Part of a small language model's weights: vocabulary 15651.
Each number is 128 + 24 x the weight over its row's rms, rounded and kept within 0 to 255. Layers, rows and columns count from 0. The size above them is the row's rms in percent of the matrix's.

# layer 5 MLP down, 384x1024, rms 0.0406, rows 320-373, columns 512-639
size [ 96  99  99  98 103  98  99 102  98 105  93  96  95 101  99  99 100  91  98 100 102  97 103  97  99 102  96  95  96 102 103 100  97  99  99  97 103 100  99 101  94  96 104 100 103  94 108  97 100 103 101  94 102  93]
[[129 162 131 132 140 143 151 130 136 124 111 104 116 136 147 137 127 123 137 148 142 113  85 127 127 132 143 166 141 117  75 142 123 186 119 129 117 177 123 150 134  96 108 129 143 122  95 135 148  85 114 130 168 140 171 121  95 127 135 104 155 158 135 156 123 119 108 163 127 144 116 109 110 128 125 143 102 129  93 134  63 100  75 138 110 175 123 137 125 121 125 118  99 105 136 156 101 117  68 141 113 134 105 121 158 143 173 111 121 100 128 136  88 136  84 156 173 146 150 135 134 161 136  96 130 118 154  88]
 [128 118 126 149 142 123 148 129 158 127 100 115 100 110 152 150 121 162 112 137 114  84 115 116 171 140 117 126 156 114 140 138 110 127 109 141 119 193 124 127 161 107 132  77  79 115 145  89 124 120 136 110 140 175  96 140 104 148 175  87  84 125  95  75 148 135 127 106 151 128 162 147 126 124  97 115 153 120 106 154 114 163 147 107 143 105 154 111 106 153 117 136 126 122 129 140 141 120 163 178 134 116  78 135  97 123 132 137 133 111 149 190 137 151 169 112 153 138 147 145 147 125 135 136 105 130 140 130]
 [129 142 103 123 132 117 136 129 131  91 113 176 167 184 117 136 160 132 142 137  80  90  75 108 136 130 108 135 146 121 131 142 147 118 122 114 126 111 148 134 141 129 137 106 131 100 117 127 144 107  62 111 142 119  90 103 141 165 133 132 122 161 139 139 133 160 109 153 138 143 148 137 129 145 156  88 165 186 158 115  78 103  92 126  70 124 156 159 138 133 129 132 133 169 129  85  89 146 109 130 132 128 161 100 132 148 125 133 135 147 133 163 102 109 153 108 137 150  92 128  85 148 127 127 108 175 167 134]
 [142 108 152 117 106  99 124 138 138 118  78 120 128 113  91 144 113 156 106 117 136 127 104 105 124 127 147 103 132 146  85 111 135 111 180 132 139 142 170 129 121 143  72 120 115 137  88 104 113 131  99 127 113 117 174 121  84  97 117 122 151 140 146 131 107 111 109 112 145 158 148 162 103 126 141  88 125 196 138 108 118 131 114 124  89 113 143 149 166 139 101 187 104 146 164 116 113 128 114 148  99 125 144 150  92 107 146 112 109 124 137  99 113 150 121 154  89 110 155 163 160 113 127 124 111 154 117 110]
 [168 109 149 147 117 114 114 115 143  74 111  93 142 145 107  65 110 123 154 184 127 143 126 120 118 138 135  94 164 146 146  78 138 142 140 104 116 112 113 121 126 146 138 147 195 155 148 119 117 155 151 135 124 138 144 112 144 133 147 152 127 145  99 147 130 172  93 108 128 137 152 174 100 134 119 152  49 167 121 127 110 133  78 120 133 105 118  91 165  96 115 132 140  96 111 123  99 144 130 130 114 145 156 118 102 138 158 135 139 129 148 144 120 109 134 115 149 113  98 115  88 111 126 100 129 103 128 145]
 [101 142 147  92 171 102 120 121 129 152 133 103 139 137 140 154 123 112 141 153 110 101 130 115 201  92 128 125 156 182 100 167 102 123 132  95 113 135 125 123  93 106 127 134 146 123 117 120 132 120  86 153 122 160 126 125  83 174 129 127 137 149  99 139 139 122 101 105 128 154 140 146 146 102 129 116 121 116 123 146 114 112 135 144 147 114 165 116 125 103 132 151  99  89 103 123 151 122 113 140 101 155 105 128  89 152 118 168 131 102 118 148 157 157 102 139 162 175 122 129 137  94 116  70  74 102 126 148]
 [132 143 103 139 143 131 112 117 101 147 125  91  89 139 116 138 155 123  96 135 120 145 153 135 136 136 118 178 106 113  98 112  83  85 152 120 139  86 106 141 158 126 154 130  90 116 146 123  93 108  84 122 119  71 148 173 136 190 123 135 135 115 129 131 123 130 103 153  89 126 132 105 160 122  97 172 134 104 111  80  91 106 143 124 126 148 132 132 105 125 130 105  98 116 138 114 121 175 135  90 157 126 136 136 115 133 155 117 120 103 137 163 118 109  62 147  96  83 133 147 174 104 156 135  85 111 166  93]
 [116 134 136 156 115 116 107  96 125 125 117 110 130 133 149 161 118 133 136 111 120 112  97 120 130 134 161 111 173 155 190 171 132 152 109 133 102 133  82 127 126 118 101 152 122 123 137  86 131  67 116  95 151 148 126 139 117 147 116 172 153 129 152 131 147 106 135 136 131 111 112 131 118 129 130  93 117  82 143 125 112 137 122 160 118 128 110 115 122 113 148 108  90 131  97  66 112 130 143 118  91 134 175  79  91 105 107 129  93 135 101 160 119 170 100  78 139 142 119 131 129 134 114  78  98 143 166 172]
 [112 140 130  69 101 117 129 172 113 139 110 107 133 118 150 126 137 143 142  98 124 110 140 119 117 108 163 114 126 111 104  70 187 123 159 119 148 115 134 167 151 167 116  76 153 105 123 172 124 127 136 106 144 118 136 113 147 136 132 148 150 146 126 124 116 107 132 124 138 101 139  73  94 128 137 129 179 136 157  82 125 143 113 118 134 155 151 134 154 132 131 154 126 121 160  97 128 142 124 171 136 103 137 122 160 154 114 104 118 110 117 136 154 101 124 144 137 135  67 129 106  87 126  82 109 108 137 140]
 [ 99 129 175 109 128 117 128  89 132 121 142 142  76 135 114 108 156 184 100 121 159 128 145 161  84 121 144 119  89  96 163 141 104 151 134 115 167 119 141  81 105 176 142  79  98 185 105 176 142 158 154 124 137 113 151 140 116 163 172 147 127 150 120 146 134 131 124 100 129 120 132 117  87 103 119  96 154 124 135 130 170 136 164 150  89 134 155 163 146 121 148 138 141 103 145 109  91 110 158  87 162 132 168 186 105  89 113 142  90 127 121 145 121 153 131 139 158 146 131 103 179  87  99 113 171 118 145 101]
 [194 126 182 122 150 132 137 152 178 149 123 101 115 132 115 135 118 102 111 113 148 153 197 109 143 152  98 158  96 137 156 122 139 156 123 155 139 144 121 130 134 165 118 126 149 114 123 134 136 133 167 103 165 122 151 158 145 117 159 144 108 112 129 116 121 150  80 164  92 154 137 136 133 101 142 122 138 157 110 140 104 131 160 138 125  84 110  92 153 158 137  95 138 132 166 158 128 110 149 144 169 112 140 171 106 110 134 119  86 122 135 117 101 129 164 148 166 101 148  87 131 133  96  87 136 117 122 109]
 [140 168 149 132 141 124 124 119 140 133 108  93 144 104 122 136 139 137 169 124 168 121 140 146 133 117 192 132 136 127 135 144 115 138 175 111 134  83 117 162 129 156 142 177 135 156 134 134 106 141 134 136 124 138 138  96 153 130 154 101 168  95 122 129  74 132 164 138 133 187  88  86 140 113 146 140 120  83 136 106 155 102  79 143 128 153  99  62 138 119 168 135 165  99 173 116  70 102 124 122 134 131 154 156 154  86 138 154 132 146 138 107 131  71 115 141 132  94 155  96 178 167 121 126 132 125 155 138]
 [105 122 115  95 148  86 146 116 100 160 119 127 153 152 139 163 107 127 113 175 136 116 130 104 145 117 117 151 159 100 201 155 155 148 160 129 114 127 105 115 105 156 128 123 148 118 119 108 134 131 113 165 154 174 131 127 158 184 169 121 135  83 134 121 162 115 140 113 163 123 154 145 128 117  84 115 144 130 108 134 136 133 150 105  90 122 118 176 150 136 154 136 126 134 123 133 143 135 140  63  86 166 104 116  94 126 152 158 118 117  77 125  92  99 153  80  77 107 155 133 102 126 103 141 131 124 136 143]
 [ 75 128 154 120 151 113  89 108 138  75 149 101 121 138 117 144 102 146 166 175 131 108 158 128 117 178 136 129 129 142 127 133 147 133 136 120  73 136 174 104 103 131 150 153 123 159 150 158 138 122 144 119 100 129 130  92 107 144 109 147 152 139 130 157 102 107 145 159 108 165 103 121 132 106 151  83 135 142 128 150 123 151 124 127 138 120 104 140 145  96 182 143 125 111  95 144 107 117  90 154 137 159 116  79 116 119 164  89 141 151 126 125 176 154 189 160 175 104 139 164 153 137 132 139 159 116 128 129]
 [104 138 139 158 110  82 121  96 109 133  82 152 130 140 162 127 122 154 127 147 123 120 143 119 158 116 152 122 136 120 142 148  70 125 206 111 131 133 127 122 128 125 145 146 125 135 135 101 182 105  84 120  81  89 133 139  84 161 183 136 135 120 145 139 128  98 130 130 107  80 156 109 134 154  87 164 112 104 103  80 104 129 108 130 164 145 137 134 126 128 146 116 105  93  91 113  98 135 127 152 106 150 122 131 141 178  92 144 156  97 136 121 152 131 113 110 112  96 122 162  76 125 121 111 129 118 126 127]
 [112  93 103 140 122 146 114 148 121 125 135  86 140  70 158 129 145 114 140 138  88 101 162 126 181 117 136 100 150  89 118 120 103 135 116 126 108  92 145 109 130 104  93 136 114 171 114 117 120 180 116 136 126 148 130 148  91 110 145 204 124 121 111 153 160 107 131 143 126 144 122 161 104 116 144 113 149 100 176 102 135 168 118 147 106 122 129  90 162 144 136 118  82 155 125 120 145 183 122 188 140 111 174 154 105  74 113 173 100 125 115 130  52 144 188 114 151 141 130 142 118 104 132 105 140 120 134 117]
 [141 166 174 118 158 119  69  88 162 154 135 134 158 166  77 136 128 155 127 122 129 143 109 119  87  90 128 127  97 118 117 158 114  87 127 133 148 111 153 123 145  94 118  93 119 143 137 154 170 124 120 176 112 108  89 153 117 120  83  89 109 141 122  84 114 170 129 143 138 158 183 141 110 134 128  84  96 168  83 144 136  96 172  90 152 129 181 166 114 144 118 129 101 128 122 110 149 125 134 117 113 125 178 107 130 115 145 151 180 120 110 141 168 144 125 145 127 143 126 112 116 133 128 150 138 165  93 121]
 [ 85  86 147 113 172 112 170 157 101 112 209  83 151 154 112 122 159 120 126 119 113 108 125 134 132 176 140 167 130  84 101 121 105 144  93 109  92 110 119 108  75 152 101 139 162 169 147  74 108 163 151 103  78 118 152 135 122 142 148 148 109 130 128  92 159 107 120 150 126 133 128 124 110 123 164 135 107 153 159  90 129 176  82 139 104 144 187 148 138 145 134 137 102 123 167 148  88 122  97 129 134  95 161  98 131 158 136 132 128 139 103  87 115 125 108 148 137 116 149 131 169  99 133 152 126 110 122 107]
 [122 116 162 125 149 135 151 127 141 121 115  85 110 154 150 139 112  97 113  97 110 126 108 126 143 138 165 129 146 128  84 118 171 116 185 117  93 140 130 140 134 114  99 182 141 118 123 172  87 106 159  68 119 156 122 147 145 141 135 159  81  99 138 112 105 170 143 139 122 124 136 108 151 133 139 169 152 108 130 166 102 123 110 159 188 126 111 109  92 150 165 142  83 108 149 136 106 135 138 170 179 159 146 105 101 156 139 126  99 187 136 150 120 117 121 138  94  96 114 103 146 178 151 165 111 101 124 124]
 [ 90 122 113 104 118  91 119 122 167 123 109 163 133 142 141 108 133 136 123 106 131 127 111 130 130 144 116 183 179 107 144 134 112 142  77  84 109 149 170 115 125 111 109 103 105 177 156 102 142 136  85  90 130 120 144 100 101 119 121 119 130 131 131 115 108 128 121 134 121 197 127 129 105 149 127 148  83 105  97  89 113 108 120  89 132 156 142  70 124  71 163 107 121 157 123 148 123 132  73 142 116  92  97 168 121 145 139 135 157 119 152 147 152 160  97 142 154 156 134 133 136 151 134 127 160 119  84 142]
 [163 169 111 118 149 112 155  99 129  92 122 160  96 134 100 129 125 140 103 122 155 143 117 123 105 135 138 173 163 100 109  98 137 118 171 121 136 139 153 178 130 115 127 100 112 151 137 136 150 148 112 104 138  92 117 104 109 129 128 163  77 124 132 106 135 130 127 126 155 154 180 133 146 140 150 120 112 180 157 114 104 133  95 126 146 202 157 113 131 113 116 106 129 136 132 118 112 118 136 129 156 100 124 125 155 151 115 116 175 133 118 150 125 138 106 110 114 137  95 119 112 141  98 163 148 171 104  95]
 [132 126 117 102 106 173 163 127  87  80 159 104  96 123  96 123 122 116 163 112 121 110 115 121 126 150 150 118 116  70 142 108 142 112 120 162 100 151 130 104 124  90 158 117 148 168 120 118 105 131 111 155 135 117 119 138  86 123 174  87 150  87 135 173 152 147 183 102 107 132 144 100 132 155 122 100 153 104 150  93 152 144 112 135 108 142 129 113  76 106 135 155  72 147 125 143 101 137 169 140 146 107 100 181 168 136 145 127 146 144  98 114 133 104 140 101  99 146 105 133 144 113 125 137  75 127 148 120]
 [123 132 114 115 132 113 154 118 107 107 128  98 106 155 169  86 104 114  99 145 120 122 132 136 128 192 129 116 113 149 137 118 123 105  97 130 165 140 122 114 158 108 117 128 115 107 135 122 131 123 178 133  77 159 149 139  96 158 128  98 148 133 111 147 141 148 165 110  86 123 134 117 132 138 100 142 161 131  98  84 130 112 148 125 117 115 142 165  99  91 123 106 116 133 130 106 152 108 110 157 132 141  68 156 105 138 144 143  94  91 109 178 122 140 161 154 143 137 129 124 147 131 147 120 145 111  95 108]
 [123 117 138 127 134 104 147 130 152 127 136 133 112 161 104 120 125 112 188 126 119  96 134 121 152 134 147 133 120 174 138 130 118 142 126  99 187 122 124  76 100 130 143 182  79 145 114 133 103 145 107 144 106 134 144 149 110 131 158  85 139 144 145 127  80 138 117 122 102 151 121 129 135 116 121 102 125 145 101 154 117 111 120 118  96 150 141 131 162 126 164 140 128 150 104 137 140 180 126 122 136 112 110  68 112 142 159 121 117 160 131 176 144 143 153 116 188 100 108 145 130 124  97 115 132  69 139 129]
 [116 124  95 114 107 149 121 100 153 135 130 141  95 124 143 149 109 115 104 108 140 173 143  81  98 126 113 128 152 116 132 132 211 126 125 152 148  98 111 109  65 166 118 144 128 128 156 114  85 130 116 113 106 131  84 151 167 105 145 128 136 141 136 111 124  98 114 134 125 158 120 104 150 136 138 118 124 123 176 163 116 124  95 132 139  82  82 110 106 146 126 104 111 113 119 129 120 110 155 131 143 140 165 106 115 135 145 108 153 146 124  58 152 120  80 140 172 143 118  93 141 160 123 151 112 175 134 137]
 [106 167 124 130 157 140 142 111 110 102 166 128 118 104 116 162 165 102 134 118 137 138 217 142  97 129 135 115 151 133 127 149 137 106  95 114 144 150 143 135 149 100 127 134 126 146 120 146 107 159 123  91 124  98 128 130 119 114 160 173 150 143 139  98 133 166 164 150 130 143 122 148 101 157 157  85 108 124 137  98 101 120 129 176 123 152 138 105 100 127 130 145  84 125 118 116 142 133 114 122  96 126 157 174 129  64 130 149 135 100 135 149 128 122 141  95 123 142 131 108 152 180 119  88 131  88 172 137]
 [114 122 134 145 131  87 148 155 135 119 119  84 163 134  98 144 167 122  87  96 157 125 136 109 156 145 175 101 144 135 159 128 164  94  83 130 125 101 136 123 119 108 156 156 150 118 129  99 127  97 164 108 154 151 129  79  89 110 115 113 151 149 126 132  76 134 127 138  88 123 196  96 141 108 150 159 106 123 158 140  96 159 139  96 106 153 135 144  74 106  88 123 102 109 125 150  88 110 135 106 131 124 148 152 152 112 149 131 130 130 128 119 177  78 135 121 120  99 127 156 127 153 113 134 110 126 111 157]
 [147 163 101 104 120 150 167 126 151  98 111  92 139  95 110 115 130 110 124  86 119 146 165 158 128  95 163  81 109 168 133  80 141  87 107  98 102 143 134 124 150 126 147 124 152 110 134 130 122 161 155  92 140 158 138 109 118 118 156 100 148 145 167 130 104 122 121 150 137 174 106  94 132 108 138 123 129 109 172 119 101 182 100 118 104 138 117 103  86 137  80 106 144 136 110 123 120  95 186 138 131 100 156 137 144  85 118 148 124 164 120 119 132 140 134 128 183 155 122  80 160 155 107 131 197 116 108 106]
 [ 95  96 112 145 117  87 150 114 153 115 140 130 141 173 145 109 137 108 159 128 132 128 132 132 163 123  96 106 119 143 154  86  99 195 102 111  73  87 127 123 144  82 123  96 118 101 122 154 133 147 130 119 123 103 131  84 153 122 154 126  99 137 107 120 141 159 122 126 112 121 107 155 159  99 142  98 147 144 140 112 138 113 143 129 115 112 142 141 125 125 106 117 106 128 138  99 143 172 137  80  93 146  87 163 168 158  86 172 118 141 165 122 142 115 151 135 151 136 128 128 128 135 140 117 200 138 162 130]
 [135 143 145 122 125 155 119 156 156 139 115 157 123 127 169  96 135 161 142 103 121  92 124 135 108 128 164 134 158 106 117 123 149 134 138 130 144 139 121 103 146 113 166 126 114 120 114 126 148 116 124 158 117 175 135 128 151 116 120 187 107  85  97 134 147 101 159 109 107 124 150  93 101 111 134  98 153 118 118 131 112 110  93 138 123 107 126 136 123 125 151 150 102 109 157 148 132 105 130 111 141 161 130  81 124 109 142  93 155 141 104 116 125 103 102 163 167 129 106 152 144 167 141 143 120  90  88 146]
 [144 139 110 152 132 121 112 151 122 124 129 104 117 130 136 140 147  79 114 105  97 137  94 163 126 118 111 140 145 168  49 116 134 106 106 122 135 123 125 148 154 133 103 139 101 151 100 111 126 148 113 149 120 190 105 104 130 103 103 133  76 105 155 124 148 150 115 159 124  95 134 132 143 120 122  94 147 116 111 131 105 160  93 141 142 123 134 146  87 163 122 141 102 155 191 108  80 159 141 156 160 112 142 109 129 170  88 103 109 148 142 123 160 115 131 174 120 123 133 128 160 147 105 111 147 116 130  73]
 [117 132 108 129 128 154  71 133 116 157 133 175 123 112 124 115 136 146 146 127  85 138  93 130 107  93 151 146 133 122 121 160 138 123 114 159 116 103 170 109 116 126 114 129 160  82 133 109 150 133 135  85 132 137 147 133 127 107  76 121  92 176 139 149 147 135  76 109 109 106 125 120  92 134 135 149 152 151 110 134 128 167 124 143 124 162 122 124 146 149 135  89 115 143 156 125 148 150 116 116 118 146 101 118 112 130 122  96  83 123 126 151 183 125 105 176 107 121 162 183  81 104 123 111 113 107  69 127]
 [141 106 158 172 105  89 105 127 144 137  85 169 128 121 104 124 154 128 145 103 153 123 160 115 165 126 135 114 131 111 112  96 116 117 130 121 142 137 139 134 135 101 147 137 109 122 144  67 143 154 140 106 144 161 158  93 124 164 171 126 162 148 152 126 125 149  63 138 154 127 162 144 111 123 123 150 171 125 134 133 128 107 174 110 128 145 121 127 141 102 132 177 115 122  99 115  86 136 126 129 147  78 107 113 113 113 113 112 207 174 135 143 127 146 100  94  83 165 136 158 154 148 112 126 155 156 126 111]
 [146 163 109 114 149 116 123 117 112 121 104 139 206 134 109 145 118 139  87 165 112  82 126  85  93 100 118  77 159 121 112  97 181  93 118 145  84 125 138 117 149 128 144 143 151 114 139 129 207  91  63 109 126 128 113  83 136 107 131 140 145 174 121 111  89 115  80 100 130 140 134 132 179 131 153 160  92 120 134 138 142 129 108 104 112 108 103 128 142 123 161 116  75 142 154 152 105 160 141 109 157 135 116 116 109 129 146  96 126 168 138 155  83 151 129 126 106 172 125 146 108 101  62  98  93 155 125 140]
 [112 136 166 136 124 110 115  70 130 115 116 120 126 127 118 117 144 127 107 164 130 126 119 151 106 122  97 111 117 123 120  99 160 141 164 108 169 129 111  99 182 147 125 129 103 130 105 114 138 135 128 157 146 130 136 126 113 138  99  70 121 151 166 143 151 134 156 128 104 175  95 155 132 119 131  90  96 132 148 125 149 104 134 162  82 128  77 110 102 130 127 114 147 147 140 115  82 114 165 128 103 112 127 139  80 133 147 136 150 131 103  90 103 127 112 136 112 179  84 149 202  98 120 168 153 112 139 140]
 [107 161 100 110 135 107 126  79 117 115 126 158 137 118 172 163 122 153 132 189 113 156 124 154 143 135 132 119 133 111 159 144 160 120 143 109 108 110 145 164 154 154 177 111 138 115 112 128 115 114 101 145 130 140 134 159 157 140 110 160 122 166 135  89 126 104 165 110 146 154 133 129 144 117 102 100  99 137 130 134 125 183  96 133 110 144 113 137 107 144 153 118 119 145 124 120 107  93 113  84 130 167 144 109 135 135 177 116 164 152 129  81 121 108 126 137 155 146 167 182  98 100 130 172 139 130 168 169]
 [154 143 111 139 110 124 135 117 132 116 122 125 110  97 108 162  95  82 137 157 158 108 165 111 132 159 135 102 106 159 137 147 139 173 149 132 107 114 109 115 123 146  78 179 154  98  88 137 125  98 101 114 149 192 110 158 111 139 114 105 133 155 145 127  99  76 149 127 118  97  95 115 149 126  87 113 118 116 117 111  94 152 123 172 133 109 131  86 139  91 168 106 171 108 134 105  99 108 119 158 138  92 154  95 154 140  98 156 162 122 174 159 162 120 115 151 119 143 142 145 131  93 113 186  88 127 147 167]
 [158 120 127 141 150 152 122 129 125 131 152 163 122  86 135 147 137  84 138  91 126 137 159 176 119 180 145  62 146 172 143 128 174 109 174 154 117 114 146 152 123 155 177 120 120 145 106 123 130 120 107 118 119  62 103 125 101 122 122 163 140 143 118 165 131 140 131 126  91 139 123  97 186 148 141 117 151 165  99  96 134 167 132 173 100 114 132 147 125 150  90 166 131  98 121 158 110 130 155 126 118 138 139  77 176  90 140 116 141 125  80 151 142 125 185 136 116 144 119 134  76 158 105 108 105 132 143 122]
 [125 128 100 127 127 146 170 130 108  63 177 161 142 141 127 109  94 187  92 110 147 147 171 137  84 144 105  85 135 189 146 139 142 133 146 142  99 186 147 125 141 134 117 153  82 145 181 115 127 136 137 131 120 107 135 114 150  99 154 142 145 168 143 113  89 119 128 135 133 114 137 129 153 127 132 137 101 146 134 150 131 159 123  78 162 156 170  98 126 158 130 134 108 143 139 117 134  83 136 140 133 145 122 153 133 101 118 136 101 137 147 138 153 149  79 134 162 135 145 156  94 126 137 106 115 176 138 153]
 [147  93 166 142 140 132 116 135 126 131  96 154 143 119 153 110 122 134 140 170  97 139 135 165  98 114 114 108 133 124 100 126 119 123 126 126 159 173 141  75 168 113 118 153  92 114 139 108 149 173 138 145 120 119 162 108 113 135 101 106  85 116 113 150 171 144  75  84 127  96 137 176 120 135 107 151 123 145  88 124 115 137 135 148 137 161  77 141 129 123 103 130 106 119  99 138 115 146 145 126 106 106 116 160 138  99  69 145 131  78 131  95  80 147 137 122 102 141 170 132 136 122 155 157 143 111 157 123]
 [153 121 120 148  90 136 111 124  97 134 111 132 174 114 130 134 103 135 107 106 174 127 124 151 119  89 147  98 164 148 112 137 130 131  90 124 126  99 129 136  73 153  84 181 123 115 107 157 150 113 131 159  81 122 129 161 113  88 149 102 111 120 156 145  93 137 119 131 157 152 121 138 125 135 120 128 153 113 115 125 103 130 117 107 113 111 125 116 175 153 138 122 117 115 109 129 100  91 138 127 138 208 147 140 102 161 153 113 122 157 150 132 135 135  99  94 146 135 135 145 100 173 119 111 112 168 150 128]
 [132  99 114 172 106 139  94 114 151 108 140 145 112 134 130 138 135 129 148 109 122 144 125 138 154 133  70 110 151 148 154  95 104 110 147 153 159 162 112 105 156 187 130 134 172 177 124 133 116 137 129 126 133 174 150  85 120 117  97 105 111 124 133 113 112 135 116  94 115 126  84 188 131 141 153 119 115 162 129 118 142 165  50 134 136 128  86 100 137 142 127 113 159 162 136 130 153 143 127 124 156  88 160 129 177  90 144 130 147  96 151 124 137 146 149 141 142 143  91 117 127 158 107 100 148 143 110 133]
 [ 89 124  99  99  92  99 153 120 135 103 141 177 113 124  94 134 156 153 123 152 116 151 135 137 103 130 112 116 131  90 119 128  84 129 143  81 104 114 131  84  99 122 127 165 109 150 142 122 133 137  97 109 129 122 114 114 156 168 159  73 106 135 136 144 157 155 130 110 107  61 151  95  92 148 118 132 177  47 132 112 143 126  96 128 162 158  83 164 154 137  82 155 163 130 148  90 135 123  95  92  76 163 146 143 135 152 139 171 147 159 148  92 169 174 139 154 140  92 170 148 114 136 173  97 123 109 102 101]
 [106 166 111 122 112 131 123 155 150 112 152 136 124  70 109 110 147 118 115 152 109 120 134 105 132 123  95 116  96  86 121 139 145 117 126 189 127 142 109 149 127  91 108 123 168 114 144 122 153 118  87 109 141 106 114 116 134 180 157 102  86 107 102 145 160 138 167 140 141 118 132 153  86 144 137 125  85 172 132 154 142  62 151 155 135 143 133 133 108  97 116 109 163 120 122 130 163  87 138 123 138 171  98 117 115 134 129 154 160 220 117 152  79 154 127 174 138 132 144 110  93 153 139 141 142 118 117 137]
 [168 103 134 145 161 107 104 105 106 133 149 122  93 141 144 138 123  98 162 156 172 155 126 148 118 171 104 109 150 150 110 111 139 145 129 118 163 141 169 120 141 123 122 129 103 156 127  84 148 117 135 159 109 144 137  98 108 134 154 144 162 132 135 150 137  87 125 164 127 180 131 110 166 145 131 125 131 164  97 112 163 116  97 133 147 128 157  99 162 162  89 141 127 173 141  98 139 109 138 132  79 132 118 138 155 123  93 116 131 126 153  93 120 144 153 130 153  94  91 116 147 139 135 106 148 164 128 129]
 [129 116 130 155  76 101 142 102 123 139 132 128 114 150 105 148 156 118 124 121 135 169  85  94  71 126 110 130 116 151 141 126 114 160  92 128 139 109 120 138 130 129 159 113 178 129 110 152 135 118 165 138  78 144 136  84 142 140 159 100 167 119  80 110 132 144  84  95 130 155 137  92 165 159 123 174 132  81 131 103 147 113 106 141 176 146 118 192 116 147  92 107 129 110 137 154 104 130 153 173 172 107 139 100 152 158 150 174 141 131 182 100  73 105 131 143  85 158 105 132 182 153 135 158 111 181 131 133]
 [191 127  93 113 119 128 160 149 130  82 157  84 133 112 146 120 144  89 177 101 150  97 131 134 108 147 122 134 158 155 107 140 147  91 127 154 160  98 146 134 101 134 165 146 134 152  74 130  85 143 130 145 122 101 104  98 118 118 138 130 135 124 145 131 129  95 105 157  93 161 153 115  97 113 146 166 213 117 153 122 151 127  54 136 117 157 165 127 129 118 112 150 112 116 108 156 104 129  97 108 153 121 143 168 128 176 127  97 169 142 143 110  65 110  83 127 115 142 122 137 111 140  93 106 146 179  89 124]
 [ 94 111 152 116 127 118 122 131  86 136  89 119 131 107 146 171 101 110 159 116 140 122 161 113 105  95 133 111 113 127 135  96 131  92 125 132 113 166 148 113 164 154 114 116 154 140 140 174 133 128 123 180 117 138 187 117 150 145 122 122 137 146 125 113 125 151 153 133  90 132  90 168 116 131 112 122 155 109 137 115 115 128 118 117 130 107 124 114 106  97 146  91 108 141 127 150  94 125 121 152 125 171 126 101  81 153 150 139 144 143 106 167 122 135 125 157  88 113 152 129  68 124 134 105 175 142 152  92]
 [147 164 130 118 147 162 150 131 169  67 153  97 135 153 148 140 161  96 109 143 140 168 105 131 140 147 107 161 127  60 109 115 145 144 129 115 131 135 106 131 164 135 122 133  66 145 123 128 131 147 120 124 134 103 131 143 132  63 117 125  89 135 126 102 178 165 170 100 125 108 155 173 142 107 136 138 142 104 111 138 171 140 112 124 114 137 120 123 131 102 119 136 111 110 109 104  90 114 111  84 117 136 107 136 111 110  96 109 140 172 158 126 134 155 160 155 126 178 133 157 112  92  96 120 163 130 173 130]
 [112 152 137 132 142 122 140 129  95 154 140 115 117 127 136 115 153 172 102 107 131 136 105 106 125 127  98 107 153 122 133 113 164 161 113 136 126 174 112 171 114 155 142 141 146 107 106 158 134 149 125  93 175 168 145  82 126 134 137  80 139 127 152 103 106 122 183 118 146 141 121  87 130 147 148 125 149 116 139 125 131 152 113 116 136 145 152 140 124  62 153 137 122 105 143 116 141 116 129 134 149 144  98 170 106 128 136 134 112 101 174 109  77 124 173  95 126 116 105 128 167 153 125 118 104  90 132 139]
 [125 134 107 176 129 105 145 132 102 152 120 150 105 144 108 139 124 126 122 146 125 145 104 116 137 128 118 118 151  90 138 166  98 112 108 120  98 141 144 136 124 123 152 116 102 133 162  79 134  80 115 146 124 136 117 112  94 123 140 144 130 112 143 139  95 129 145 149 112 133 148  99 154 135 117 119 147 174 148 144 132 176 125 150 121  90 116 149 157 139 120 111 165 166  83 169 135 142 136 147 104 162 128 167 116 129 139 136 112 121 100 126 135 135 136  94 136 121 153 153 149 126 151 152 109 129 105 153]
 [130 181 137 160  77 141 151 108 166 137 115 152 138 158 117  61 139 143 124 156 102 102 159 142 114 117 130 106 133 138 134  95 114 118 125 147 152 177 147 127 106 134 133 133 162 147 128 143  92 170 172 136 115 115 128 148 125  95 142 120 136 148 152 109 101  99 148  99 119 119 104 123 138 116 134 113 163 117 137 140 104 159 159  97 110  85  81 103 117  76 130 158  90 154 126 128 148 127 137 118 107 106 123 191 116 118 106 153  80 168 145 112 148  63 137 150 123 138 120 157 103 123 136 129 146 131 113 115]
 [109  85 111  87 122  84 174 152 180 117 139 158 122 195 130 111 150 132 116 146 112 120 120 102 152 142 133 110 118 113  78 156  88 133 170 123 135 136 133 129 125 102 134 146 153 159 159 177 127 113 146 116 163 119 131 139 136 120 141 183 163 121 136 124 101 118 168 135 118 117 123 144 104 120 152 148 128 133 142 123 148 178  80 152  55 135 160  98 108 183 112 131 147 143 151 123 179 118 123 120  87 140  98 132 130 105 138 110 101 200 119 145 147 170 150 119 137 152 137 121 130 134 129 113 101  89 128 158]
 [151 155 109 142 183 133 123 132 159 168 131 107 151 138 139 136 134 136 153 114 133 114  73 173 140  97 100 118 135 162 152  83 103 161  95 116 154 152 146 135 146 142  76 107 104 166 113 151 161 103 154 177 138  85 130 150 163 138 119 136 154 118  73 124  95 145 164 120 157 154 104 134 111 143 153 110 126 109 163 165 136  93 133 108 131 134 110 167 169 115 106 110 111 125 122 153 137 103 137 181 144  94 146 121 114 153  75 120 151  67 109 147 127 166 107 162 117 102 147 127 113 134 132 122 125 113  78 141]]